From a checkpoint of a small transformer trained on Wikipedia.
Architecture: RMSNorm after residual sums in early layers and before blocks in later ones, rotary positions, no biases in attention or MLP, untied embeddings, some layers without positions, some layers without attention, local attention windows, value embeddings, capped logits.
Each number is 500 + 40 x the weight over the matrix's rms, rounded and kept within 0 to 999. Layers, rows and columns count from 0. Numbers have three digits each.

# layer 2 MLP up, 1536x768, rms 0.0199, rows 416-560, columns 384-479
546517513456458535538571475478492552482579409483463466487516507488609452497546514434500551456484532487492419516491526406432519455475577447429507432533538519528568575449479504475439530550569441531441469518402453520571471435520455597555478504488512534451562543484542517513495447494460489449
510482407569459439465461490527446479475513470538536465519450528467499436491551481500436486416432476551476453509575422522535503487430485467476400449510528489445444498484409581488545517513555504473508469555550450451531570495567491541405484475514491539513520557494522597601538535503527441405
557474506514556467487439556517508485511498480559533590536483489537521491495479462467528483543558481471480492505501479507497459454579426523551523463493527613495477608490478523525545459502498442475545565432503508469555554514548541483535523489546489464480515516538509526557458494510453493493
423497539489510544567533491525477503462562462477545490553527509520526440555534516504505524498475518543489409476544488503429483474471506549458554441507439507507475526472464494446523549484511507518452509450522504472516429511491542543439434522533531488497499537502471554513472511529563518481
423487514490543544512458497512494521516414458526522557526561504463566520544570517438502534380536529474509637550495546480478507475508474522520567408600448470498514549485543430584496531505500493526457503535481490494506470456504459489494506499447478482459510507479460495447444482569507480455
475503559540548534535470451524520501457558541544515552576509523508514496455473517471420440560526511497527502502505495553496449464483513544501500467559464498474415545451511556506464434498510597461472418526489446537410512457542459598528502507500446551550527521516439466496523490540515516473
549459520496508529556532580581532524487470508515575490595513456506524498524549514452522533504487489503476519452521427509503470512553526518452566493427479429500482519490533495458479506531480457525523349411556503496495518499532530501510518513429425509518465516529459517522599523473499541498
467542419548594461517427458490482449570417498474476506451473491550509507521586459549484532453522601567523498555613524582544452395642493513511481484527423482477462559532564445548401461543515561446483509528430484440468517531502529434497510413480484495439504486537579447536518462498431535522
509523554567515462435506491508570425475504518498505550466543570555463526556534477447480406470544455425565455493530428466580516512452526496492503505531573578410548566492479519516542515507525517521494514552565522495433533527520500483468515434477475494529459456522499525562572507433478482589
548542528498608442528488408583487550413520495479508511537509486499492485515506494475515517542507489498498479470462468472551486476490496501582499464480451560492514472517471434510549522529499439563526547481532498448482482472514550505575507466556476562488498480536514482613507588624528491520
519551516579492540492573504569475476455494545538486562480458446509427489553607516429463485449475468458479527476524482492497485546568502528400478428478496531524542442430524501485436447499529509566480374499491528531546527505481612493451450496523584524531433478426452510547495451495470483567
528474511482484415528457443477605576527534459481507471514532424512503463512516482487540463550468500504501478545479555488426566556580504503504579523506488448489489467536525567388504481501535503535479452476493484511476587542517485517543506457464416488508491495519515554472523462498512538527
529512556431441523448469450519427566526482475488527455543584518483518460499447498508473512513531445540537495517505441463491481492541593466561524504498531492482503494525488503499431495489485501510440491521462483500476465518476526478547499466514469451494463558485510577511533484465452510469
540537504471509540519533516465472545469499452503437491493493544470535495482509494504430567553453572485539470521490521494462538496446486499524509478509500475461528528588425507453489514491436557534482492494498559539485489457468512548511468502506410506477464482485496444514479450432442486492
495442510510479516552531506495496479557474476543534473514445539463516506490462514436504482542507514515508499494475427496540540487483502529493482450538538485552518514506480520539444495585485490506511498479452604457480482495429454510519504498555447502602515454485528495495500507529537515504
482495529515524542518460475437513513539483448459497478466431524509493540484469440512483470508517576445497497492488505480509438434499378512529534490461436495470485524436488513518418483532555520512643492486524463520485433515417502555494582536443447476491518631494480478478508459527472523451
501516512514452516555499443488564460530490451526473485540512512498555512563539522532512465487452459475460550561558574480541474456537436515525499579507473531537476455469455532495539468522498526512495511491467530521541473528429474463477537527516529504520528456523516519477500530531536542504
496462544466508541518511491512466532528489431512505505524521496504517494481458496480477486566448559507531554503520451423491550439564480536506492480565489602510530498457533477463441478416483509538503554497495505526515443482530442482519512471454535490472519502475531477519553511496578457553
552578553524451475482442537518502490451458516489420489487494534524473547551488553634483438507490473510561487501503477529453615511526434544438423471462493556415511519510439507484476510502412497460500497510522558492466501543530439534492476498470466524500468496502440474481452506541522489460
438519501509470516416476489545514500484442457469612520514429496473513408473515485485518477511462566523471482536432425515479578508534476500493483529538560556486551465446502477579506495554541520508584518460502498474465494481515507599500377537449506421527459540509594490491445466411553585499
524533455454497448465556549526456464495454485545488585504511570563580511569525489500459528535493500498512528526507495433515517522544545591544447422580469582589476577444515409473511501495453433510503559538546439469517504448488510462503523477561534528500510563499463555525481497494532430488
571522525570416562448545538455492392455548522560427443474465523469487490484476523518507542536540514531466490482455509519544556405575479444597474483528466510458460528454519455567513505549496506526520487527452421529545537511543473534551473515454531483531470441513502534550495520542590512477
436438528466451489481549466598458492452541437491541490521524517456498432417575492514488454490595505509460524507481541454473523466497534521531527502518508495532527515532525533531546539531441544486518558498441530509470519463490535507490494583532482549527478491458475485443568489544512514444
453437481484481443544480511491481472465505530492478569437504523382511469542570535515554523493491459512512415467489487523534520564493446500473592590496452472449508505531481509516462554449488525434489478602429510487538536538505494480544543459437471425473453555445554527590479507459475495498
498447528520524545543537471456492522478490446512534503529364490510502484454558479457500519472452534494479443513546501432553471543446507520471532601471475500590548462439523487506509511483537474519439474529566479481493476506525457484531433503548596495571493480495433484500563534563457513464
462442425480508514490502518469566538475499501535499483508579533472517516542458481493521549534489359540520518464477463474517539490507519488468507499554530478519508419465511458480504496462477481461442472522500501494491451536485462554472480460479526453532571520429512500481454506424487539478
444506565515480512569442473524508484499534456461470515500482503533415496524494524529532456431500524569485463568543461499476472525543500504511438514516512406489466447486474524490407426482470513513501505482543451473436462473544519492527552445607504525497479449546478487526451486507535508540
533483491585406513505472459435417484529471495476462510583422514496581467498433505489503599493572532521507486509538517513455524462535479504565489503553494415508460539444492465592513448489495489474458433535378508546469488456445487528560464565436438482422535528505439597516480558472482450480
513405442481433505469500543517472520479453517481454526549486435501561580487553564502472464510516436524474471538492497494436444484514471468571477571500530432502580409503479547485512500538464472593517450517502427530512486516521429482490507501478549516459515482503484499479588531421500574550
543509517517567490475466535574411493486491526525475466502472449525458521518529538439540488519504486577498503467537475469490508475539509550448531534487490546442452442515452463516508456515544455550493462518500435491547513518484498570584475458489561520515535466507594510497581523539501540450
483447459541560478508488417451545541485510412486497517468442516571461535502473480531458524459508519529465519526410485558478537549472484586509607430472468528534498523515471469555473548427520506441531569472450474531439498450509491513550444482525480550573523541513552526407473533507616521519
529433484542546540432439481461547470541497525500493423513502341521538451536503515492531482536438527515502460511484484479489489514545480595542407453510489477501482440525561452498481510488587547497476530439526446530491424536529537527432508506513461489418542535469523525496528493566520552467
456553512495509459485518500544527461533572514483516412511436544523493481459585472497422501483510551449469453476527479542527554519453556546542518506453478499446513531571498562430573477578544496461502412483558545462452487523537572539501482523597481471545423445422570574481516431484566603469
547517507463564566535480521526572578492538496514535514442541545541482514508530509483466571520472504513468551437484511460455558519549503564483454504536524518512538553554435510513450507471436454495475517479486442466543475485601501468532479488521407475586472534478486480497514543564490544535
525568481523528451580477476431469475506424522510542521444484533537478446491473471525568549451514571509499548565544545476515522580468472529491523508523473582455506509536419538523442506510458493480523495443576581525452501556437401561479517526456461536526533490557553457454472458485507546529
515454549452507540445532512472545505408530493478570563540545566493447541482468482518509532453516562498560574464490438438515553640472507499481491470545467502509490501510432538557506530475462580473526484555464419557532576516521413478537503479497502460525465535485446475523537446547498442501
523535433523527534539498529424492475459541495586546509528511590533505459444491508452517555459485453535433463526485589482529451479404567539473500503454536497482472524551423471463499527421442502540465486486498472514487501491508494528485554557485443494499551471464485484490507536446511423497
527523454500485521498484491512466462501481516511467495470514446461503519411494531536507466487513454467519578508465451558500478534540571521531427427531439489488581443449439540523427538501546549448584467521434541557496492439546536445484560435530517537461437459476466540469524489519469455447
604550549525403531476516441510501545494520573536571537502513532452511530482463497445515533584500536446468493517555564476516531502496473383473528613507476505453514557472561509512469499476447501598549517510529466482490512485518554516469611399550478546522487494517565420535480487441463473491
533523490538464481474446501505493518500477444479531496487409508467465502491474480476472451481556473512488436521497566462507497458547484493487457481465443518495506489478508413474536523466482458445496478463522494459489495502468543468513489459483542420554564452489501427495547530484517555466
429484495458485487511536561552534502516475485502442452520481498484561487508532453564486478539513547505513501498485514573514542489503546548432475493545515479462486474548451547489494491528489487515521526540524494490497459579470473502469455534485491563485550454525423480502430503473515509492
483513569465509483471516497452533477421418520478435500512479404377466571535537476489563587514547597386521552400452499526488533425503498518402515408512499480529439492557502425480459546536515466444556523507554600430438481508555472512577479556452469526448490408455495506465533561493478499433
439504575496508438486526489491492508457530423456428578464542411413452493515482476480477494483450453509523439446516450527499486467532489549461550497570440509569451472511453498515531533497449460487416471480526464497450519434480551544535439511423452488530484511520501512519518445558494516533
453557483472478495459547489510540518457500522476483488505572434510486457573488509427454463558539492497508545509597480531489439596474426498427423428545524496475456481490538471480477518486502494436456490496488513602505552498545471455509481483427459484548467495489501480554438400378568447459
461506512490483527489462629503468472541512575521511493511492530485492548534510488492533557457471503539465493465476488495486565515514470525448489520548528538496477484473459500551533484536576458492454616490489570405456417505478521534498543395568434492502484494528482540516452586514468535590
507466459514547485460441483518512573498466570532430488548501503484447477432439519418518469499515492538543535516525468454469479515516476477480495590462485493438445531443447474544541518569482479489542445475562537450511517482472470517564472481494550457543443481490556563516564522485456446511
509454493543508520448514448477539512453473513578480492449523474539503533558489536483492539547552512498473541464455475501519512516452589462567479478505522442549503436519555438502486478505526526470495467439491520524533522497508490551541478514487491474474466515569487499445583481526485567447
504545526523497450522464497486492464446442508480501454442459426511445499501545492453505411526537517442484554414507523550568483524578498505494426467503524516495499543538458429507443483578474495416536558535474453465450407533572583460501494522494518485559484480533504533421535514536448532439
501551529512487492531506511525469523459536518555509514524518543459461510536526492572500473422442490515507436515480518439519566524586487497446470486458476496492508496472536511473520539515500427427541470403547526560534444588486576519564507494518494545456519494533531454379504477527536428487
506528528447504546510484530545399558493504514483428496524504439496569470504447461490477460512447447511543494492526483487509362578533569501491429470565565591539510509462490535469548608481491505503484476570510481548498567453536559532553536553489549537510517543464427504440487486452489560435
565512463542501533499522495521467441532488431428575499470522521508502503478497474483528504502472549477551473496496463494520548463515467482543480567454467383450535519512410507451554469503464530534553463487517518433477525521564535587565466456503560491457525598526552501473529431540534451504
522551387488577537490391474568485430547499525510500543554565530485478430512457474519570507473442488470518547489525503452513517498513482446423585489492525463576479485446471578555547503520525495534428569481408531488534478513514496493471563452444435505487535489469514530545496495479529462569
476464548479504491534532512480501513513442470508440457522540562552447428471447463527509491463484536454558529509502506488505455495443523559567457468505517563534494496459503515418580488501469527506591551543516542541468507517556449508477495453535453353501470493496529473434495571528491533442
489402548488477526560523462545426405521525478552517408462454484581493440496504455510497485470470502498459484486483457438465491501460437509504549588532497521465500513535484464412547519514567545440534476480600503520477504551526454533468442424526553540449488500483560449514529488484541486395
530497437542462470518500549438474500592562449531475478520489463525512518519601517507456554480478471544431499542478475537545424418469528473545463495549497494496506545518464554524509520449506568468618504498540447510526584512535498621472487461566461512506498397530508464492472515457485503531
504411441510475533498521506479587535557571563547545443494479496444535516510510519569464492523468451473528486569438499537511529463473520496538502449546503419527502518479508491557538557525454487520489543555435489484491450527546489550373475548539510475446548511419527388607506538493532494480
466482431550491521447464526480492525492508512495510467504530446545438461504477494503464490534524477469497511536531535507446498501551450518426511531432556510476549571418539559491458566489637458517507537469498456534517479493540498525572481470480568449502492537507590524516537533480531515549
493415511492513559476491420544529588554480507447409459513486486499507543550486518440490523488502472521495421577478463522463459530486519537506543497449474502535490547462527558488499435533471525470523521472517508513466509527510503454485498502490487507523551524484552525495564572494493502608
539441544470503499502485583492521501523428503395546514490525488501479426491548559513560460460535537546553537476491531427447496539470502454512470506477493485495568526462489583503479539526378582555628484557535521417503444507467448531452485513453541417509521490450374381526522552430484460537
503497552493493491418496488426497521504472471516534517478552452522490469467532497511471466523440513551509510444515552489519488506515531480532489438568575493485520504462562547436535532575499520539498504541537512520492467540493575506464528468468511458517490506411531504514469487539547485440
509463514539399512494446493485526540581505505473436535526563463493521526470526434460510547536489528453526510510526509531474507434485511520532537532506556421559506480458514484486512444481493536480543488515495510452491484555463488543542524521547545584474540420552568461471483550497411492461
501544500476535533480507502462590533483559525526534433484458534530501504466601525534416558490491524439401543530461542507559535527477519533513425461547488489533465450553542530512531578449497569461473479483513481463472533484569481532442543532477483439584513506463471496500553470512517536440
541417489531582498490437488404499516485440449488479510510612463500492523433471485485449491566522437569470453464523434477433448566410469547506548477441523537524560534490498508556483445470498438516493502458524508520532491514468459503555482508544520522534475483487525418535517448528517468438
483420505519484452588488479534448491516535446492541564514454483515486499445425502550562552471508506543513467521538488549486539553465494524553590544508572552424498480477481535448579536498579425438479483430531514474513520463497464556575448440516541522583538546594502457487535542494448516507
468481459513522450472474516470492490492560469521541484468485530474504424497553504466592523486509532420532566577513513477458525587481472575459547503541585452556522462526577478522471440484518515468461449456502435374450531469478518529560472495504486452454485490461432549491482473525508469544
446540453447584528448454432522447471512383525550462494450518581531457466415571507482487518514526411577463458483451541509510498452519472459403500463500452523434505496507525506509499572485456454484489496512464500482389462478513554566481437513487461547507462520517563481472544463460562553588
609476507514565492475509556476518408502491441556507516488538448505493438399538437457556497568533611496441489510434475453516508490462646515501492514504478521482515514539561529509463489550492504490377519530591488582523417538590461547551464470404503491544454608493485440473576460509544488435
466508487434446523458479490506494540543442474494388449503476471545509574543487509462462486427460467541488475515525562479527461512511499542506417449484527431516526473513424436463451492464464521479448488460500497539549542466511439487549543507437579510493557500497459475486516432457431505450
481480523514510515535428540449493542397464504504530513503482485495511460534543474485485511473486488475490506502526463575413401549471491480433514502458498433525542515445501455401490443450584500474510551489492536475564516467432546548473482467512455498570522486533471525542505469543523481494
550440532544500539467519538542466526549487427540538529502502516486553494542453467473527572500487448524484485497419486456484386484449503538517508489552490480600436481456478427489474549506482540445485446438468622526468594463468599512456569470509466579563507508500469526506503475490463448503
542482495502517424499528466510524531538461556468425485510513460548435558516478507559482481487511480534499448490479442509463519525466496527566563462517494580526485499562660542477438515566529538406447531532600511510511485553541595506477515548473504522470410525495519504466517406559547509474
484498513471580473499467483509580486486498458540446488457452476571453445540479486457543554396461509497502432456455549484504484517550559470543459509528469492466493474432528447502552455447495476449481465510400460504523484500566486480494446512441458545541453565564502483463525433574499515507
494487468451511501458516462533493467511542439533512507472562502435587497500524495473514514516518483536429494526483469472434498524516500469454531479473438494498549462504506476508532545480514538542520517423511503489457440515446577507496508432521528459535535464476561397522530492461490575496
493508435527462530533498467525523486514492525464452438473431435487494432484495554550515482451487537497458486459500501489542502482482605529464488542543479445525462514517496555492489443515527507563485516522530381570558496466484515496520461576532494513524507497494501476471514457439541502470
548515527434557542529473469488531476522454540539534514505461541525579556436540530539510444552538478487522479393494555510524476486515588479497502495537549513463583526465529499471479541484510553407598474462541524546487558523502582512453474558475552543524569502462542457555492461504490454548
515518449521543491491511523509479565504494488552487495477471485524435437565492501490511465471428499564407421536458574456429441467583497526528551434436477455521523535528429482464563535467468540543521487499502476469453464439554461529493505520585526468473465430447438496487494491527517481583
428495525513485479464444534490449547494551566448447571487486513531602486504547489500581516493479480562493482473500479554481531492497477398538416514545528524540563561521497500507490526567589476479540542523500540559508556467531436421490501500557527452523503405481530512440539503525516416430
490470516463443529478526537489504406462540541523504470460458535514422509484508517488491490432456496459498477477506549454503549532511498430598533521403480555506525464428486476437535476556513459496503553477515505486533547504466429549563489517506480460490513536575531492519568469536495389504
479506503475478496545421505480489493565422442527511500538510542460490512461477471497510549467487489568454495459529428489457551551533570540548528407557445500538507487577474505499490483519457543452471522529482511420563492505471506558465472536485470544482496443553582441499500540537470505507
499517466450510440480549498579482543481556526488453509498456493493518478482505564504465526481454483470497510435515520465501500515520501475504529522517428507554470465530463487471514471491522491503440583510434555463554560483536506578522486491467544513499521507593527530511421525521497560543
551454442449529487483473489519467515504539561473523488477578526497474448506486534491452490493498512504439506526500541464448420508518448438448443464502437539496588538490466479493541529487530448532522428503473494464572485527504466417570475469453437544489459549521451494517483527461520494445
527488455575526476498487447507555507537533531447495482489514481526461511459519456436472514475489595580448472479506506509460524533512564482488521507469471482511550509547496468476493540454422483466551490530475561506536493499450586549477463461494483585528542450460510461496422478528488500528
480505493464532528493518505507465442490503492445557481525537484529508501465490514539545579526522500460430511534492462561483505530539472498553520478470504525569468475547539520489460501460520456465455508516511505441476456484529466511517526503516493518471508494514477549556394487528468484516
399485517489476557514547527509518509480421521466516413443534432524479519439575508491533486539521549447453506473448510483450513479435438437443509446564514426535474526508496517486477515542471514526535547467433557527489510534532411467485484442527535501487483480437475469510501465513469662494
461390458469536503484494466503449454538529490515519535493493488514458574505481535493507427534470544537496568513533527510517515460471454490557516584429540402576534455496503477431507486463462486481514552443520493494552495510548521504514580509589580459476511475493491524422489513504436488466
488551465418438510515513494529474514543545505455495537541533487467556537516503500493444463508487477510477492488514474489585460604553487492533462495591603504500507477546543516573480616490577467478509515472448513522500463515578544449469554478511508498554557480484452590482473480540562443365
520496523531512501489595466558489515458491553475532492500521553447531545519473520527538559497477499499530487457473498425535495508580516489459498459445563493405500500581466548481522635472500455475515479508536425588459466479499482500492428495527466500535485478496488525453506503562478524398
542510513507439481488542475552503486471508461529526427516526422375530520529516531474451476518525514479530586496510477440489507503529466520526453531531506591489509513516486538484511474415527492534446538529465505503439529505526480477484456448507454459474506480549488469500464533487457545481
489450537461522395483534475481487471469487550465452487445516504596527582489470514522447426542474539504521490549487485501511437475477450481572425405490478425546407450528567502492525467477495472560538480607472497531460557477486494498558537560522490499457546447534566503445525553495447526585
526516466463449529504564534517512526510507463502524545533516496488476485562490473456478476513469497501519497521507526527540489537537515535544484622563526573468514541551439480519485523532475456476508465481516440503552479520447556531535482473507432493577475502574514431541473550478489542507
512493521549518372511506530455425609511485501449500507536498521494525545635508536523442494489486524465418391523465451539514516530579431471537462484539552532481483465445462496534463484471529506493471453488504529493474570508555479496500547498513591481510460518516514547518533560478527489538
530468447460526436493563515506505532556483437536446481518521578522497536529521563498570506487443500543534436436469439563526511513479433461533480451478509545507498488476370509484461518501498488586514491471542440506511514486450437482468513505522527469539553514446484451464524443501489469587
516512466524496434450485545478519506526450507512411511561532459420443544507469480462448487484516496545473438576492498436479551479496520488469485518506474495509525415423545511502517434419501513462562574506498481412546527459489513489578542545512529506419538521547503522514479452493525512492
421542480493574485503525495482535476494443532557455429475511500511497450468445507463482527487582428570546429520545507554484449528535545534466413404519490502476473480470448469524445415560481469447497411544462520543414497497516508414470511451490503461484522588513558518506519522414506511506
455517467527553495431493572501463486540518476505458519502525429530488541509471499505461500493581547481454451429550526421476441464535499533542502474541545549532421501476454571489545517503495478552588529496440462446524514508617504467493574505469524587437462467546427488533513528500530514560
483501571520502561515522544504529436481558457511499528512511579535539423571585531498510463627547397503571485476482458480505568498502546556389522453467516551518516546531552479512557463534474478550510501513487572576518452494442498465520459527524520595489569452466477497572533529541503473538
474505561467470502509501445467521499530505462544503515556509463518546493446536539477534386449532516526452524464502477505505544508522457430550470543450489513484489554468486497480501500457482534485505548500429549490535467536445542505542539495451450491496498570426542440471549576439475533495
533511449540536554493432470568511499547559498512466508455446486509561512451537540487439466525494482487486464501473533553461514551442551488468499552505509467578472477516453569461462509434498536473516488506484472478517455526439474561508548529509425518531462499457481505491557461441456585516
496470553500467486561487536538430472421517496456511474515538527479502555550549467531530461574500579547464523526510501489462485489448470522570449496516571541483461474520470536515547501507490453504546475548476509544520541533530511560472460562523529426507576493460503436528495508466462507458
530569473486518520487539516502501549468510515524500493518583522429516429543498538531517528521491465482545530527483494491539517492550387517468456507502418584564525469583462538521503525476448476460487491567471472570391522443521458502494471521503492619522502482484460558516514491484567524490
487510523507560473563495570534552481520536508480575545520542505477478429536499547448444539537463519472502476519494493542447520436479472466543470454524474531522516478511442496511535479514492456547553448455426462416543515491484427574536416462541555564485555491530526495490503531502484458511
505504459455543479520501466581522461520488498495554459472449537540460402468525515545486546491494530538504563503466531536491403533523486432518456467463492418521495475553541532513461536503483502471518501452609395516495542529486467461480421517441484458592449488437506500440460565539533498479
452501470494501479521503484512475509468535546468472516484498479537478476534467496543441511462572475460553551492520525551487546491520467484528494514422443539469491508452480520510497455506515547433481487419475547486510516491534524543512452503542518521465550517514538488512484446521546476529
445463553528514470529474518475443555527447496502523531534460465486500517484538524503545509520576482493458473503590510514503495452484557539508407568510514538459525516571515463470477479454588438525478474592448538472504519487505511493480462577477524506472495520494445491555553551390493433464
444459520445569452538566547480447438466584501547523428563467463494499523513510535519513510449503599505488517480538542521440443579473434503536475487482517444465487502530477491503518533627564492575572520431498474528483525502528470457476526525474484493590508525596474513468440475532590465477
480550503481504497506529520547459533485578505552449550483473523515494506455540484464465554463514471543525462536473451489541500482557571472453427491455523438525525460508393488503478515493465504444514501499439498494473476459463452491488522534453408553526496504498503463514525594439551456561
546472543502473498479503482507499485539472436519485491500495454441503480470434467472540487517535445476469515548476557558513518412517531513490513506504467580494476480545489480451452491485493506501504474481485469484510492499438509477495522486499521565501478449448549489515486499481437466500
497460507478549527562519460484480536590496494527436482443452471510546522472543529474507473529497438457517500538499472533480542474537553520444495472493492456478527476589502538500501488540466443570575391572493412492524503585497461484452563514470523527484497532542524508426505429492473525470
539521545541454449542525472567529459564527611485525451499443535536499503448409539509476518514512583447463511557502484562460455520553500481527477520498563484520521417494534543503488470553469475452534470509526517600484503440515511511477490513558506533461498532454447439540452438514501479430
529537522492481518550490530564497502508525550471541500517513444437531490549554486543450511525528499470490461393572522532547492444554448523451533586542517552520487535522440528480538683496623517546431482504558444458501522508478462448486550523520561493502576482524510450525519469507551421502
450495592514522484478544430539509450461527524488508463510491529470473414469588516430507458453529514533556491501463477508504565495470509481479521483456464504577487486507537500483515520521484530549440505476536555463429488541519514507499437461458518532470513527453484572469535523467528547535
510566511463492536516508529437531442546483509564584423450574557483529521445531451518550500494393585530566483440542465437537525518504590492469481453521543567522466477572516495512486496432492513526499525473456560448513528479522468520464443496551477465604452496461477447428498516513517480480
429551551568498544380529446502512467501521436417497482508532472474532579513503552505523467561428411457514560497539460500482499522497431540472452499447504512531502456454538486497465482507514527512435485545477493441564524526566583481511471472499516546481485469510575544459515505498458538524
498523468502476471489555496522465572516467439537554438509462507489526493522437415522514509555520525470525462477474563595528494513469527582516491423538449548443539540481524464504504526499428559508541562495442460434495493499541571484518552488505482465528484533512532523500511536535544559433
513549548471552500546554453481475514475534465463524525531459477539510527580389492531485445511516570493542455449579470545495550506514507452527530550478533494504467496544498462453444517513566423505511512472496467467517549532483468496534438514458465526494563437615535517488493491508559549508
467539515472524545478482534487524496432508487502534602490596515503470475467531452497502476524537503450476570491523497508481448495576449529414503501510511476551437519526521496476502475493535506445541507450452471475500525456471552525576502523482513433597528442461497480485511558518518535496
504454417498551509488517534464571430441516492531467435437522518586524457487552481521562506526497514485524545491493520462481563478590513477464534453566520487473503490515514489475465443461530487512500540476509545486513542529525510441535554505485538442518519450472530447520537525573492560528
551512518527532452486458532504538587500516473452490520524494482589488488492443510453510537475484549504507500486507531504507473458488487459475549475473580466530489525511563574570475486502502559524507477422549426527526481425531514472489411459534514563493532482409489578536537489577526461465
543535449559533536528452498448531482452468510546498556506464411586424539467509456544447507455470538508506478518489528471455487454454463507527503439472549512522587483465446507502555513497543473515452459494448475537466520498471459472496535497516508522570500460496537471510511529512443490433
524546532572500478432500533482483532461571483486445579466601548495412520495476451571489490527434438507441471597513491526542537519531559587515427505543481480541520473503485484577535496461500550435508528563543486452522493534522509510441496483482540483539437547423525430482437471473502463430
485472488532446476504494485486513530557490491466508457536485548528483440505526522552537547433496523524531557562431482496507522499475525509467422482485473543534506524506438505447536458546525482608513436532499479466430527480468515530531479470499520491526501505468511482532519496552546513493
558531470484540517495482529464437482541464508492443469468441476514558539467437534506528518514503502523501540438557459459493473471575463493501517473513455469507505434532504489516450456489503488502496453473531488483514498482469519478532502492440493482486475452509476448465532471543525491492
503485412427468446454554484538468494446500483451445502472544517518540553532518453495564439484494548503522482423488552512532531458497509531573465583441460565406539565518467464521493560461561451454538541451500504418498507485524479402559565426491539490548469514505508462513504463537493414564
483438537508493448507484517496497413488444519457487518548515510529413480513512562499528542503511454535543486525492533387520536521467476486435460425512494475502551462475443463437533572477471500607433538456570452499474472522466475493528516496510476457509473518466430476499505536407465529602
512451505547464467528469547447541544448441469494496535485510487395553493517490480466488524500466445471497524490546553484497542444489487471407430515447623513570508412461462535448445518499475502528517496527542518495496592549514516491531398527509452523475513539453497501472430465554556432559
445506523440504550515498518503470523474499533476483545483525429493510463537492470472502539474522453507527597527471471483543525518465517424530556443506469404537494485531560548528492526550468437466423515509494469466511493467544559430537559443501511437505537538509557528522505448502533459499
530452425460543543463535444457517525504586446526468534501527466457464483564507542505503537483496602455503503452498450382512527533440456453549517533482468520466517428444488500556461391465598478485475494503487539569585461508430536597506527485489537510511529477501544500494497465502499511503
501558520546498541461502500526533500514511484526517511522522501485546561520499486483478434469484497480611516525583480507473471470537507550510518449573523543511521539491444519582502540432456501397469523489482514529524506499543493472514570456522504510555531489504469453567453436460493462478
569476489476533535455524460362440526496477520482526480511527516515538434526565456507463484465457478556495544521535434534454518517493450535451464497460511451511464444532467431503529574511463474556548458486464420483510531576491495494525502517488493478495505527464535530512562528522503548518
496475500479471519496442473547507539552555527503524519503450556546453508564403451491495529465453512488503608527493525513486521582464510461455404463424528535558503492552541500504466548491552556557515476451522502521500439473485537484511508448515430420544434472493465589429443436525488410509
565459486490581419502554541437498468476507477542459515488602484468576427470561486514435500524477549497495503425490473487458571515554447599544555480534497518534433540461522471523548570556511520533560568445540558515494489523444522510512515444538475511490545483436481497465527513543455515521
502524480554543546518512473461509524497567544514492538436462505502525527542504505446448575588461454510524537465530503484523419453460551491498479463514481502433465498443466488489498505456496551498530495508479530482464510496499489504516563447495431572536548500486543487501498525525486507463
554434486508328474569533532465548502506481461474512551501471498487542506508523530546440491529520558458510414457512555534483446434446493484535490553544536454474472521525458484557560563490502534475563537481509514543520544479465458506484489395480529426511488483528548483565463492489513493478
499580450508505545494534507456564502487493454481502470514507560488472517530500487515442551417485469492508473507525479485521484430526581468493566543445444522437465468540532559503437541500497477582533480541506512565469469533516424490545417460416436563515576512506553517533470461483545471495
484492528501522516510471521598486471548405539547480503499490491472457451450515531456577480383547515498448461560510453453500488481497518496501545534486432614510421527558493453463525496457493462531568489422557481416501500540462596502524462503583477593533432408554469526503516499439527520447
460507480456529526453474570508465406494494457496470443469593491487498526534535483451455470549457588504494467507466539400451453513527500635559466507558448495480476519491409461573503502496435599448490510501400493475460445506496474463452500509436563576414499511542570500506514499510474486412
546531536549494477530514497559488500463492520539521513485452455537427484476486524451471488469465381447460535466523521443537489530448513392471454488475521495572482530542491546548490501522506487495472526542460416542490511486491435450491490493481549536482475537550479586473475502478483500454
575448461483505464522452479534513503515606567500545446518494484466521404464500496417487463513526478462455516521496486494532497507482537450498519464516425497484595509478506470470528491480559489508511478468519517497492457501455539427513427519497446480471450571491544495534524483520435468491
525502502479543528526495555469464482478539553568413484464510537592497525523560517471523529542579587551523573461468474532506492495461417484513528483484543573544524481448531521549544414546527508512479541408492495467458445511553580531476528423506532512477516476491500467590551454558460530484
436462481474415518471477538514466493540556516532374484514456495449501492522424462514553514451520479524442518474554505500491521494482447538452492424504524477478478519585529431566504474534516517473497573448543502498513509484503537505441521504528511569489497530464520472515546486511499461418
496525499534482503559515524499475514497482554512543582546501558561477527523550495477488530455491535496507518539515508502519453499564470513459457520481428499487496451526566523573478474540496606480399399570574490506489489504441512474459572540517449480476503506457440440545457500432448569569
491509477518474540465546595549535470493494483580531492540502494462509486571528480458488592454524532521481451420543506479479509445509493515569547516578438491542442570481480499543424456518488582530425454520503450499454521483432446483425442542404504451486499516509492472473498585530511430491
533425487482467487525493474531466496411510462477496490458608519513550464478548474493539481471462464518506493474486527468482459504551534482514513563530581510475496541515506564472463539468461462514464504566567519487550537522525537511532529540532501526492553523479462449516572455503429458441
524557547510484519534537470511492427406504469546536484508426490495473531517500513417504541520480509469518491555499435528522532544470435482502564534498532501522521529490494491495455444526515529558441425440547501487527526500484522478483531560475500489509457468517469497548480515513560483458
568530535483552527516522608501476490488510527505489500474535463499478444449571517492515599580487520520449453539494538425525501527510486472487499530452523546456488493427522514475445519448583410514522460492481520537454484489468464481524497537597517497511472521480427533461542526488519496562